config.yaml
vocab_size: 1024
init: "normal"
init_std_qkv: 0.0625
optimizer: "muon"
lr: 0.00777
schedule: "wsd"
decay_shape: "linear"
final_lr_fraction: 0.0
seq_len: 2048
steps: 6257
Each number is 500 + 25 x the weight over its row's rms, rounded and kept within 0 to 999. Layers, rows and columns count from 0. Numbers have three digits each. The size before them is the row's rms in percent of the matrix's.

# down: layer 16 MLP down (transposed), 256x64, rms 0.113, rows 170-255, columns 0-63
# up: layer 16 MLP up, 256x64, rms 0.341, rows 171-255, columns 0-63
down170 103:514503485517479458529484508523495483491478481460527491467448486490525477512521527480482506519502523519505483475567503526472486530507508484484477506507478489488460498484535522451563546469487496
up171 108:520490490511501524521482531493491465525494504501441460540493487534505483509504494479555548521482518483492469451452476530529484481494545505518520522490511472514494510501512495457467483468494540
down171 105:511512560479466490494551492496504459515515470505527514489508521553455488508496464510543489507467488484510492522499500502466452497477534460485450484505502520525497497470497489473528475502450499
up172 100:491521525509532466531544489511549513463517497516491436492491500522531472507503478513476490538511566512484518517471489493497484480560487514503517471532525501499484538519510529501479470497494467
down172 100:491496474502497480457467536474481463543527490503506557527492461477476508502506479496516534481517485470505498469507503521495524538437498551521486502538468507506473482522528466525471510514509521
up173 101:453477456489501484493517474495514514497496549514524491478496506513531521516497538523468491537492542518509533512467561462543502529491487477505491463504534505513477525479519517493522541502448511
down173 103:540454477529535529522530492506498460547504494527501466539522484464530493511471503516515483527482499485421499509509487504436483496512485508469496494498536505503515541503519484499478486504509534
up174 100:543533491495489527500474479495461448543529482516504486461521533486511561515487501523480527515535476517486493498542480525489471519520458487510516517495482461548487509466532510468482491488499505
down174 102:510508461497449494516530510521465544475479534518556540506487534516468501519487521491528504516521482484472527502450499494476521547529520490516502518490509474479500472498529507485473477492546543
up175 088:497533529518562482514457497489515523486498496497510478453455538525487482534518485496501495511536539498517455507493524498473487491545488481514513515499514490476534544495499512546540539484509462
down175 082:497463469456492474476552501497494491523491526484488515538466509463477505500499517522528527497491506471493556483474488518520528491454488506475477462494500491510486442529460499443492490512532515
up176 096:543527505473487458514553489501484483552521499503494489531537505491483488537458501556538500445508545477530476501475511515497479500494492515490518515516505507528520537517445501493508515497523522
down176 096:528475508512502507498496500525484510469495524511503449498511472497502467495540492475482461533458493522462496548502494482464535504550484462517470484498529470502479548500517509507457476482450470
up177 102:487486466527561483465521507493515484489485535527490451492504485505524474495520478438523492532518511495537465518483478502458467494441497545504510508492509503487497525503518524455499521514484466
down177 097:511522535494457505542480502521539508484522478486474484504488499500490482513477477500467539494460534459527482449541540477497536529510469507507480516527513500491478494508478484449476478450515525
up178 088:462510475469509481492479486511506506491541517474479490521513527490519449523483517501524496474501478488450499496498424507484442502507509451521541488505523491514472483496481500533468495517454536
down178 084:508480473558452507519493527515519469491498481457452458499515463502497555518491483482514520509485514497564466530480512498500548499451472477490473503516523487501478520482488490497513529503487502
up179 110:496512465485507517540523522546520543485516512490476488525497475527493510544463479520525509501505477517437501485529478471520510558436492528479514509501527515498451483497477515487515481506474497
down179 130:468492498489532532477493492538525517507492522548465479468451495484508462494494547478529510510507489550486530511509508504489493523516500467475446513493500467468544484489495495541479501535508451
up180 106:481531473467503499473521505460473530520474537505487489491488523485494542510480475453443543503537527523488551511453483507502483499498525529515495529502504504478527525477539479500535527467502490
down180 102:541495549525502500527480555487504515507534513496482487491494506479541432499549488508523514484520502473496450483498472463482502475496504524475484482475524484468515473514481449485466517481525494
up181 094:488487487511491453548554514486490505494517521515491544458460474476498503506491553528514492528474480493511469463495508483469468489456491511503507508520502564524468497450536486507506487493504483
down181 097:476514490493518467508532503476521505505490474542485478494525443540474506502554511488528435545498492478503498521453504482509491474525540503527453508503464473488506472471512517495474494497476523
up182 096:532489551502501444534527497501498486469538486481536502466467460483500469517503482523480480484544513443496505504517476519471513523473516532466497489483510487462515528498518496478529525548521492
down182 095:513500469500491494491484489519516503529480540466486476550475515522460546501489526498521472498455456511464510539500500529496475507503441535552512510533506491497510492462506469482493450489490514
up183 106:515494535492496493511517547474513526501467500460531519489537526549497517517488485470563512476439473518485550493492507521475518536480476484496509474458506538500491489460494478530503495494511516
down183 109:515551491518540534483520494536515474485463490514485521510490449514485530473524521536511528537527491491489498515521497485515455527503495552549501508480495481473505468506492475471484467553492525
up184 094:467509520478520503502496480465524456518532482547532536484511457535524513541506466494465505498507521498502532465507567519502487512468528496537499470496487459491488504499511522478474457484473510
down184 095:492516520539515536464471504509519542487456526510483530517524471466485491438527502497534482513484493467482509479454453501500511480490472457489509473471492504555496518475515480498537501503526500
up185 091:481512555447545506479469507513483481502499502489459487508556464535534496492493513463512514514514491498502512484523516509483493471480520523510502478491526495471510499455532551482459526456534481
down185 093:517508471521501500558512473517543522477453498527498457491509493502474485518497498500458506476444485562490529493527472522488478509493442491514514485482470539446501515530506495500492506505503520
up186 107:532548510500509464468513474500508521529502522502456492507485518461496511493537479480483514501482463466472499513491464486490552465513448474440480492506504521462490520489521507510498535451501525
down186 108:501533483468467506500504553494502498495464510489515523531482521461500526523466512518477537532506498494502544529497566544501485513533501481506508486523464497507511510474553534550502506525531511
up187 096:530530499535525500487523543546491454531496531511509477510526465492504477474537495525464545496539479476517502519527482500451467520511524526532496493470510496496491533474494488460507518467470474
down187 093:503487522503457486526502479489474564484496471475507529513522499541469482506481509533489447516469509545472503486498471542507488471531479469471495477537459482534477508492531472531500491490526499
up188 102:504467537483511529493472475481573454475540444502487490512508509457496504482507473507488486493526534523499475471467518513539520516483480499480470485513507531515489520472547507517500519521469532
down188 097:496487505483501483506523502500461491415485518490507541495530550534450499487518464470519500455486493505491534482503500535526484516484514473482497502528484492490494489524470477466486509562492472
up189 103:513474501512491449483493477490493509503516468493486465476461501498510543533468543449496491552489487546462508520501478510490519563499520501510491466530508512483488494505454501468504513512469543
down189 097:532484474517509519518490529492483492481478516492533482550539495496482521477489488494483477493468465488478510496440514534504477543534515460498540529482485512485550552503490517541461510515495471
up190 091:481505481474535493448498523527453470538497501544472523475496506528493499499496464498515460516527492513499485521488517468461465529495479484456553494543515468517473550500491480492478502521484495
down190 094:499509477470576528552527486489483461485518528546490523530513495494527480476502513486475523512521547508523489470521479524523547461503532498486486500504495531539494479515485492499467539501502517
up191 096:499520471461540484500508504476514489486445522479523483484492513477446508535532507469482520486501533511489524510489504493483471493500489446490518431546497541468481478456488496483525515488515515
down191 097:506479519494462523502496507435487546512480499477488486515487500471525492483477510516497493479496557478478492465482538525451527471497511524493507489572516554534478507496480458509490489506510500
up192 094:511483512502525490509516484513473514545548502523506466504508503530476540535491500514524524476470532456531519498509456482512565480483521519501485507549524458505481508519524476475512546502534494
down192 093:516509499490469523498464486540515483509475500459452568515499522478509491529499473529467483512535499489498481513492529525481439516535494544513514493492516500511510508477459486510490471466554483
up193 100:443470555486544546496497511488501522517498469513518519517528523499502499477521524502496512542520499499506490502515495514489468537486454497505487505470501517519514504472490527452474520537444443
down193 094:502524462564452458456504488467484503504519481530541501489508514528488466468485478513510503531527484514459505497460507472469461472508508508489507491526500503509499480459472534512517528511548514
up194 099:531516525482494478525484536436523490522527491517495497498462494489477516536523498533537540501483483518493491523507530511504483494512461492522529514477488521542427465463483490475507459484522489
down194 103:543518505461499473510503532486508487507508491558492468460455503496503449493494478526510505462503521472528519472512511560516495504538530480550528510481497509512467483490507560499528500485510505
up195 094:486509546490515529505439479493514486502502501497486468526487542491497526474462479505526459532480477504475486462498514495491530508495534501461487488555497536475454520488502525539467486512511452
down195 093:516479527489482473548538508498466512499504484484515498499441513513488492541480494488474475505535523465477488500489510542448468463505512470483496466479499536557470508470507506504495514468504548
up196 100:518520491486515517521486485566498492532483477515532496498475513504535488496446456522498502478525490532509509509534546529495524507497505529529497471443484536466489487448529483534512490509466502
down196 092:474481538474470508479526509522524483485502519466516575471489493495479467445515540484510441481479496503522485452484516477498522483515504497455500534509528518482492498511501535504534536492489495
up197 092:519434520511471534508487518504487478554504484505466463498495509514500530544460482501525467503504507484525474480521529490461502514534497493533472487496495502531513546524464480526466533488540479
down197 093:497538504457505516503502495508526479459499495487469547477472510490505500493498492477424501540489531507487493565509523482535489539493518484485520508552517512523473458499520504480528475478469507
up198 101:484504472512515446562515493474546488530455473491511495507510492541492537481517494490504526529506525537494475544495519456521490497491461484508509443509466492506475489494506469466530484493482520
down198 097:480531497501472461477493485508494493483513499475511515466532528523465514492464525515528534462558470544512504510476449500528487527516509488518498504485486500528505468496462492563490514482486554
up199 109:475506497499472512518461534503497515494498493491508539471488514507493508518473491532506540485490525527445494473469470480469512464569480500503467494537533551503476519481517514489512522505563486
down199 103:535491509483509511492502463552519472497540479547525476509477511550505529522482531493487511533459497437507483494496495499467507547460477473464510524529499488484518498468530509507457495490485498
up200 101:461492509513516472476479528504516461499468487479461495488505489493518514447476497487481456531478476481504477495506545547482534482521455498501473482452479495524491563530519525522508479471506490
down200 094:531499480517482496522502472521511478506506510492485506514486508489495461538493493493555496538500502460519454474461499487512454478478524524536526497536517499464519468468486477512425538493512472
up201 099:514530512481527476540491481506491467484496509576524510469515478505505532527506487471540503511522519495480529476483536500522501504498477511504493494520481475481535503483511509414519522524537459
down201 097:487503542494494494528481541479534498496520479490468534515481488483470468518482455522509499458487462523506459472528499542514502528472448500527456512483516444530508492516519495517545498486492492
up202 110:510517492448523509521516537486525485513519470496519476478449527534478489505481499446473492472499506519489476521501485520505463502450541493496491507501558525471484531529474476492484445487473504
down202 105:485502517501488516483489532480501483495512507488550495472488491500504492497502521470487443514499462518500507506519516506576531483535474480481487473472491554471462502534526517519453535494535459
up203 107:513543507524519494487474514527503482480480482495450541502538519504486545474476477490502555468472497543500519454508511528500527508502463482506491500464510491515530518516542523490462548487479471
down203 111:467470509479530464461525515508467501534550535495496502534514504534503498506515529536508533482540530506517462489508521449496503513496503531500495517496471543535472501507525494528495489506508570
up204 112:489554482471516503501504454479486517525488510447491504483450486481555473505493494508493529527512510487493501496467488534508431534485468479474493471473494484504520528509439488514500529503497524
down204 116:466480487510540458485458479474520509531542520528504488500510478499525475501537516504459503459496466493505476480537493508515468497526480516486535497514568458504495509502463459534485531485507516
up205 099:483518496470438495507506466518526486496468501497495486526551447464518512500491533492508531552533505486514501491497472492488564487484501504506531496507529503486492562493535502481462526526483488
down205 102:455480501521556477517496487487485505464501494506548431473483500486504511464498488471515472506509437490504522502499541510579505501502519516483511473480490519476511494483509503510500484504551491
up206 105:524499523463550544503508519503475512553496503467472524479484514434525508540481471505476535497486527457490486516504505511505449549478518541487496499512528470480501514526490501481487529484497507
down206 111:481524442521502480507503517493490484509475502491486519481537506512470512466458516491497508537489499430479513490523519506487482532536502492544492468515507462543533473501534461558507477524502510
up207 105:498519485486474474487466539551483528498491540495533524466464528498509461504494498511517516498502518499493498468468512475525507494465468521473524477524506500490482577542477498454508515536493469
down207 115:449476488473507513486522538488496506511507506508541509511502497466517499525519454490479480508531514525524478498434470458549503508445511490451492492482524457502524519480502506453507479485507522
up208 096:504524521493492502531464507493530498488528457510500528517511474521509488536515481548513567470508506486474469497507476534515518488474506488520461493494468502481493522526471482490476481449538565
down208 097:523473510442498517495507473521502492510475517471499456525506511477511498489508541499489499549482527456482497529480506480503464439545517484462519478509521486499533513484536516501534503505441528
up209 095:482485461491510454477553506508539475479528483489484516475492503482508543493523500466552529517533445514483507525514495521503486516513498496546475527547469515560520541503504492503491496500503487
down209 099:536540505503512496518521431498493501482524505503499514468512479538505512491522521462497498527531483495505521568492531548472492489492527534474511509466521509483519534508552511492551501534486513
up210 103:509506548514469509512496525566528485531516483495501511449463504525516499505518497486521531477465507522455504487547508527493503472485517510518499510478448485508510493489459467525460543459499506
down210 098:502481475500479538504535507530511521519487492497490519508516462479509530481524526493503474497525523450519508499479480500486515553449538493494508468501534493488475495531488591496528488545507503
up211 101:493480556488479491500516496524509486477539501476498493451499548539481513497464504485500486461495507477502478572504471516488467465519495494492509493530532543536512534486477486509515485512441501
down211 105:472482535509519507528513494467515494557508470458487501544539486496537525482516504503527512473493459533489472463504502493506508516510464449491477493497529512552474534478508476520499530482532465
up212 105:474540524511545494508559536489523500506510470500507525558499501530509503552475470491527518485473494493471508497461491487531539480529523442492504501489494495516549520472487493510493497533534507
down212 111:526431512506426538486491496491502486483495475486495492510529518500497508497480500464505504543520494481500539533469517512533490517470493564465523504537489502476474488508488494496493471466450487
up213 098:487539542528550464475512519489502524468514530490548493481512486510452535538496509541481524488524525526497529487486488484515466536492495516474521565522507493464505522488491508509515487489492543
down213 087:490453521506468464509471543502516477508473432487500489472522500501542495458465475459467486510493497482528499497540522555501536468503472485527498482489518532507513481505522480538484504514496518
up214 095:483498539473550455514523502444535530506504487483444489426494523488519513498492511510507475506502491505467512468471533514505542481524490504494501521486527553505519487498483485480498520486541512
down214 085:526515479466481500480539519505518454457527487513473532542487524528481486514527506481474508528484488496512499497520458466484490509432501511485490567481464516488467527518530505478514486492530512
up215 103:519543531499484506495494447507541505517485486520446532469490482527501498520492526494570471511475464535531504477509510556515500537500512548508509491506524506491523508468510477491468533520496502
down215 106:496532489497518553478528520485501501474515528495469518496477462507503526503542484538446526511494530477463519498521459520509528470488513533497497524489494494549488522510502468511540554504470539
up216 106:503495498485527478496529492513507512490490555460519525521501496494437523485488433471516449507556477495465455494492517491503484494483527479478484509499535519481496487512503463525464476508527534
down216 110:519496509539464474540469521470441541518515538537499537488486497483531498481479501481495544529503511459544515493521489467477511434531536490520516521514490508498479530509489507483501511511502491
up217 099:524501490479528493522453476486503513490495446502494539482521507495482470503478446496521515551494505455527491506493457518528451521508509508483490484507547516516509540509447484479479508489462533
down217 108:467540474519498505529511470529512468492529504493492520502488433444500529513497531507493481452482488471449526528515482506435498481493474503491483496503500497471490471524511522536504529475521527
up218 093:498542482487527489515508527487476486498504551468479549492488482485515531476461492487525473505545544478493498469528533535521512459470520494476495426513497509502508480488478501503452495484517517
down218 104:534494498510484527491449493508490486438508529477488481494466467482511504464500506503506534495511532526447504475505494474472537473493475471562508508480504513524534503505531503485536532467471537
up219 099:469512473498487483564476486501491488527510520531509464474510522473531481543488495544492511520486521521505489470506494515503476543462527537490457525495473500502443528475452504541482513489512496
down219 095:486498510478450517522526493479493555476480527486494478470544496513494514510495538466512474515475516516494516517495505436544522504509493484529477529518510524526474474487518530493517485512423483
up220 101:511466462499510519455481417504526495507512524507506488526511464510500480509480483517490491503541514546493500473507513546484473517494498465473540501482550462526501512482493500533515515492515448
down220 093:474491520496454463475481506487525514423505531537495537464486468536521476524533514514476492515518503518491477529474491467527496527529458514545516472498460514513512477489509511492487491481526494
up221 085:496523468469501526515464494512505494503527505461533482486502526531450510486517465459471502534501547457503496529516483511489485521463534512526479475524546537505474498502528519532492483461468528
down221 086:538504504499497479523453488509522491521455485498466518505485482453520505527469454516519521491501549485514487512490512457507485470464478556467467489509469459508513485538493492533483504489478458
up222 091:489503486451551489537502484516500489527485489517474490481478514523508515469500482511448495519491535527497503477518441542528505483506498522528444501495541544485493456514475517540493531485491479
down222 095:508488511476486546510499546487480526485486470476510513502508528499466495522481510493504510473467549458481527523499521497476453485525491496484524546492518525561497482515492487494467457479561474
up223 099:513501505508521458495504528477523468498509523521514509482522503482489513492532490533522501550528537498494560506476468525453449502453557510501508500499498497513506477499483525510547517472539465
down223 094:493506514434443486519468506508503502489526487490501465504535524492529450493499474503454483469505485479474456494449490477536497508532512560526477481496500519480486537498497501504515514470514476
up224 114:516500493509544508525492490484529448447506517444527486489535491514534534507501476492504496542511474504518495478463500482507483537553508491515458519520507488493477493490499569507520500464491533
down224 110:495516487525453487454511506507483510520478442544486499500489512505472542524510489521558487477455495517454509519493527499475535489482495453524484513503506498509500502450476447473502513491505530
up225 104:492508489476554555492486457486538483500508480488520533455516510534522507532476528509516543475516467515498525509509472494474514488474501453466536450504518518506450505511514472472497485504510516
down225 105:502513505525519471515478495504497483514471481444528441504544517472457538505514480504524487482502498549485522510508514492507536476503510489510462523466500463446500523515566482481478497503480481
up226 091:547523524528482476495506514503468535525524498503506468505514504509482514501468489485529538555549482500522481489447526480494450522488469515523541552541514492491502499513538490502489507546495501
down226 088:433492501505468480478490480505512475463528455504502518484533524492516451520494476512531528475522519502458504457493492511442510454500508546504500476498501508514515526500516509523525473451486519
up227 103:482518491530499509505508515509502472485473482511487518482484454493476549491482492536546526510466489451479504449551515534492484521469501547522487459511483530514528520523513478502485552492498468
down227 103:521509529472498468498483463521471486493502558495456498519525470498521528523521510430502517491503479491488493508525548514549527509486501519491528531499504486485554557498543485483500506514487504
up228 094:534516518499480477482523505494517507466491514492520510517469529495525472509449518447510493506433488523506493470516492521480530521502506456507521482525547504448543514465542468529513493515496509
down228 098:515437508487515512515484514502513500566518518522491500494446525515458455492515480498541491476490522528463470476515489528449477457461512513517545490492522472487488512487521484492476507510513503
up229 100:480484483495478499489514482528509512516485543458485467457523475515430513460476476517521541477548534498488541494473484526522506484506483534469516466516529534526500497499527486492515466514514485
down229 095:504543533493474492484502542488503474489475482531516493525543500494489545503494516481446508497472506531493494540526531513531546493519537455531523493531494483497456469487537482525529496471518482
up230 104:515470481516491542470486482506512519482493509528525528474525505537548517475501452523507536532511452484506515502470479502511482497493497510520435524465539522475508492459499520489505528490535452
down230 116:512498494494514523508522510495452506460543495474465476475507509445485526460494495564504497497491499487521459456527506477519513501440513515497473462504486556502492523497533494501493496492510544
up231 100:483487528459489459504443470489514467472506495495498471514514471475446489555482482522509461463492533494517490496521530461532505513490532500458522505532513510481490466476532521475479489511500522
down231 095:480508534517542516514577519518508529529488492488496463501478499529517491462485513533519506557507493490494529479483476500476505502539515504512462527482451527543522552504474471500492490494496484
up232 104:532536464476516493484497485525480527479510517468516440480480507535510475471456502523474474551481514521488462490491522527524505518478486484507503474467481515464545536545520500466500480489482512
down232 096:517479417469496460525475472502507491537475475514520530515471493506515490486486512464499462539522464530514456503475522488540517484517511519493477508506493501527522527521525479524545492514465504
up233 101:536545486469509485478551485513522492484530518477488478472451478483502534502511492509506477523532500553504520506513532479515538549489462516514473484495481458526519532520485542504542475504500494
down233 088:481497486510452532502511483524486499503501473501516450509512454476482572488508505474496471500514505515519474506468525504481437432468537511503476496479529521508505496459479479517482500518506479
up234 098:535473517505506522479522462478498489501535495451487470478445475524505511521499441526490497513500477522531517508470510491542499519476508490490526519466436492551514473511515537491524480491477506
down234 099:503482494498470519521548524468527500503463479513503434459512483522513456502473458507534487517523508481544482493508473460464471503516520489500490512518519532534536449492459501493519511502485503
up235 109:488490520459482502494483540490499533498439494514462494495511526517506445508463487519470501528462525494527500487488491489456455492454528503514478507472474517490503529522483525492504553465489460
down235 108:501520497515516505538511432509524501485500492498538502524511533502511497485495513490497501497524532447516545517479476528447499505487486506510516518476480520538537456445503525515553462483505480
up236 104:482513556511507497538491493475537489482508524527536476482515491488498515513510556480427472516485540553477515500509518526494447512465516472501490494485521506467533512510500501522489497463510472
down236 101:534495499463512474457493538536541495482506471481504520516496464485512475531501459521554518464531479503471445524474510526499526479503476534534515486505481526548483520496479528507482520501492486
up237 106:522519523545511522455498503483498477482503513485511468511517533496486505534439506551494503556519511500486506514526491489511488482490510474483482433440492500510529538538489517523489507475508466
down237 107:516487503511507515488513463496499501490505524463491520471515508520437531484502481511522492515489503531513491489502520483526501518419485514493470531525469433514528501477519497472484431482525499
up238 106:527510502460495494497493525509552529497429548449482501538481518515524523480445498534485490514509466518492479516513523497458509506535492540507508497501485512518443525465501491490520500488493507
down238 099:507502567456540507509491523509483515495511503525537494482504488437488497477478519521496480483478494517485509532493459543491541550491504477533460472524529501493496529507482514456501503453496486
up239 109:496479498503515518469527536532537480466528508487495492514528485468536508482447486490519490528548486505495462474533526524523508549500523533444537477469501497480524493486496482472537507535513502
down239 107:476532515506447494516491486466479503514469502507535490489470471505458428537514510493486489534464500496536497509534498526455514502487494468522506485489484562519472512494553499525497499505523482
up240 098:490488517516517495434536475478462505473543485492506457479476508480481521489498515520526492464504514459503471508508465477531526483506499486479509479443492503477488534493558509517515500511513440
down240 091:471487540505531504510510489531496494515478500487569468457538520507503532485487507505501453485506510484530501517487484519464460494479496483501491512491547487482517464528427526468502517487460510
up241 095:473470489527478487472524498535504504497445504483521491469487534486482528573489500513523475518508476486550516492527524531475506467501448497498505438500508477486534489489490473502506486493456516
down241 088:478498514469529453466507508493513485462526499500500480496472500514496455502517468501543551458495491523477503490478503551482483496510518543515510543573529489478473533471507491508524498515480514
up242 097:497541525509489465477490537513506489539483448523476525549522509518510533476559477536475516525480545504495466483491505481508519517525492519559502475489510487508505504477513483471509518447496493
down242 091:435494514493522493517487480532499471518495445540538500490493502489502537462449493462494512519511526516480515468511516498498520518492531523479501544532477493528536488494463539525526533508512532
up243 091:527480533494517477482550518485500476503507512482527504519452490473485455519449497514510477473519526501496471529435553508516476500505466523486498462502497504508528522450458502512466515498496508
down243 093:486529469511446516512519506504450496480536521502468486534561519482512505523508474538491554546492503480519469506502466455482509481500507487508501495477521491504488530506506555450478517488495494
up244 088:480524513490493524565524510497492517540471537495500476507495472473464486515505488501529520501529509503503435487530542468475516488490537476506539507500474491486480549475479493516485548473540506
down244 090:540551483520514541526513506492550516455487497485497492469528514535467464445499510473498497492485509518485503468531485545471514502501458488456489525458509507504518510513455469489483474506511505
up245 105:464498477475501469519521494505484446499495477505481522488477508485504480475525522512513482533475525510502498477495432555487498522510435530503498460520502521533460495495520535545508485524477478
down245 107:551475525492526527515513488552493475509484535502493500494439542526490477528498492519546442499469511493447490524500503474514491494478504488502491516487463457499542506516507489491524505457494471
up246 097:535474534492560496521513470509476501507507487520526471479456480446479524497476516508507509493489514513450536481530466523460509515505502490459517516493526508491487468511505469473559526461503506
down246 091:463534481491448517472485506528499474486453504486483505518541533474512474534491483484496504479537489471540447537480481483521484505508475520542512475503484493507466509464544531536475505503501523
up247 090:508538515513471484487536485469486489489514538468526496501527507515513507475501517546475480487498490513513506497524493502494494505453450501534504486452512438476526502501486557478473552491462541
down247 084:510504467488496571518499543525512516531493466504468514524477517495475474447482505508483504529521484473497508523451511509533531517473474496496510473455549481456482488491490504495474545512522514
up248 103:510485492542533504517498492497478466493514493492551508521501548488462528473506466497482481565494559489466469500522527507484456500484505500483491488499504497485520521475539539452505477479538484
down248 098:490494500526481533482531518508498512491508495507459499481471434475533474501528503492534483492521484529507507524507528523505522512557474508497488530509468506528536526499431520489492511506429501
up249 109:497500531491508495496509521510553471543463488532479515486565515453514483476500424501523489472472505462514501455519513494451497519496486474512494481496465488484496544510498494490516488527488493
down249 112:504485463513509494492518500495496537542517503534481432502491497501456473491493507481536517505481457490467474490513520478492506462551465533502534454476506502475521475488525493499481509509567513
up250 098:501507509491491489475532523471524501454502468503480479482502541465482489506469415492533517480537506547495511515493514486486500496451514483486485484549451478504507522531495486494509491513459467
down250 102:511545494526499501508450465491471503508532524482498457509474570508506486513466495544536521505457486523489515518533506522488468495528529510522494500485537526505522555513508520498474539481510481
up251 112:514573455456507505496453532533498519540511512467480478499507443526537529517466506498500496549490490500496479483489474474499461482491511481495497498549502464514490509478495506521493530472504509
down251 110:509533501493506506449473532565500495502488538504495474488523543541471533522516514511534490515540503558495542509480529490516500456474512508477475532503479530494515485532467486525495515498513523
up252 103:545530468503505481485500497543492454540551507537477467469503464519487505491489526470496538490497504505514496464512506520540501500501488485495536503506527574508527480471472517536501490460513489
down252 102:479465539499526480505513492505483533525478533510486522496471519497504473536522490539493497492510498524472532543477483495484468539478486465517490546530517511424541469474497477477486490494466513
up253 096:497471433478495487514462568543477494523499505505514473561514512476551536488486506494528501533478513500478497490464491485505511524489498492495515464474525506477442512519496532512508477494495491
down253 097:506470512521472480475506517492520520477500479537462502508468514497477457442526476481487471481494524560492527468479486532507523484492540426483497497520479485480517512479502507518506508481490550
up254 100:488473496527486492491524478518488463538487463509496500532531481476507534445483519509544534485505523478507515486464443451494482528457499486484517459519476491491494488483519497503520551544504509
down254 088:524510483496524496532525538487493541503472449483496491500509514430477518526495497494524496490528516513516481459485550448539537472496470499499480491453507487527469508501504544492493514503539487
up255 099:504524505506504533521540523508500479507524477550500491483510503474537531472492455526474494541432522474518516497489493492527500503536493498532461544472537495457510517544498504506456489517492499
down255 095:533498500520468522547529475499494533513516541471498510474478502536473507532455495500469513548503514478477496516522511524483528502566524508490489442485473492455481532495482517501481519527522492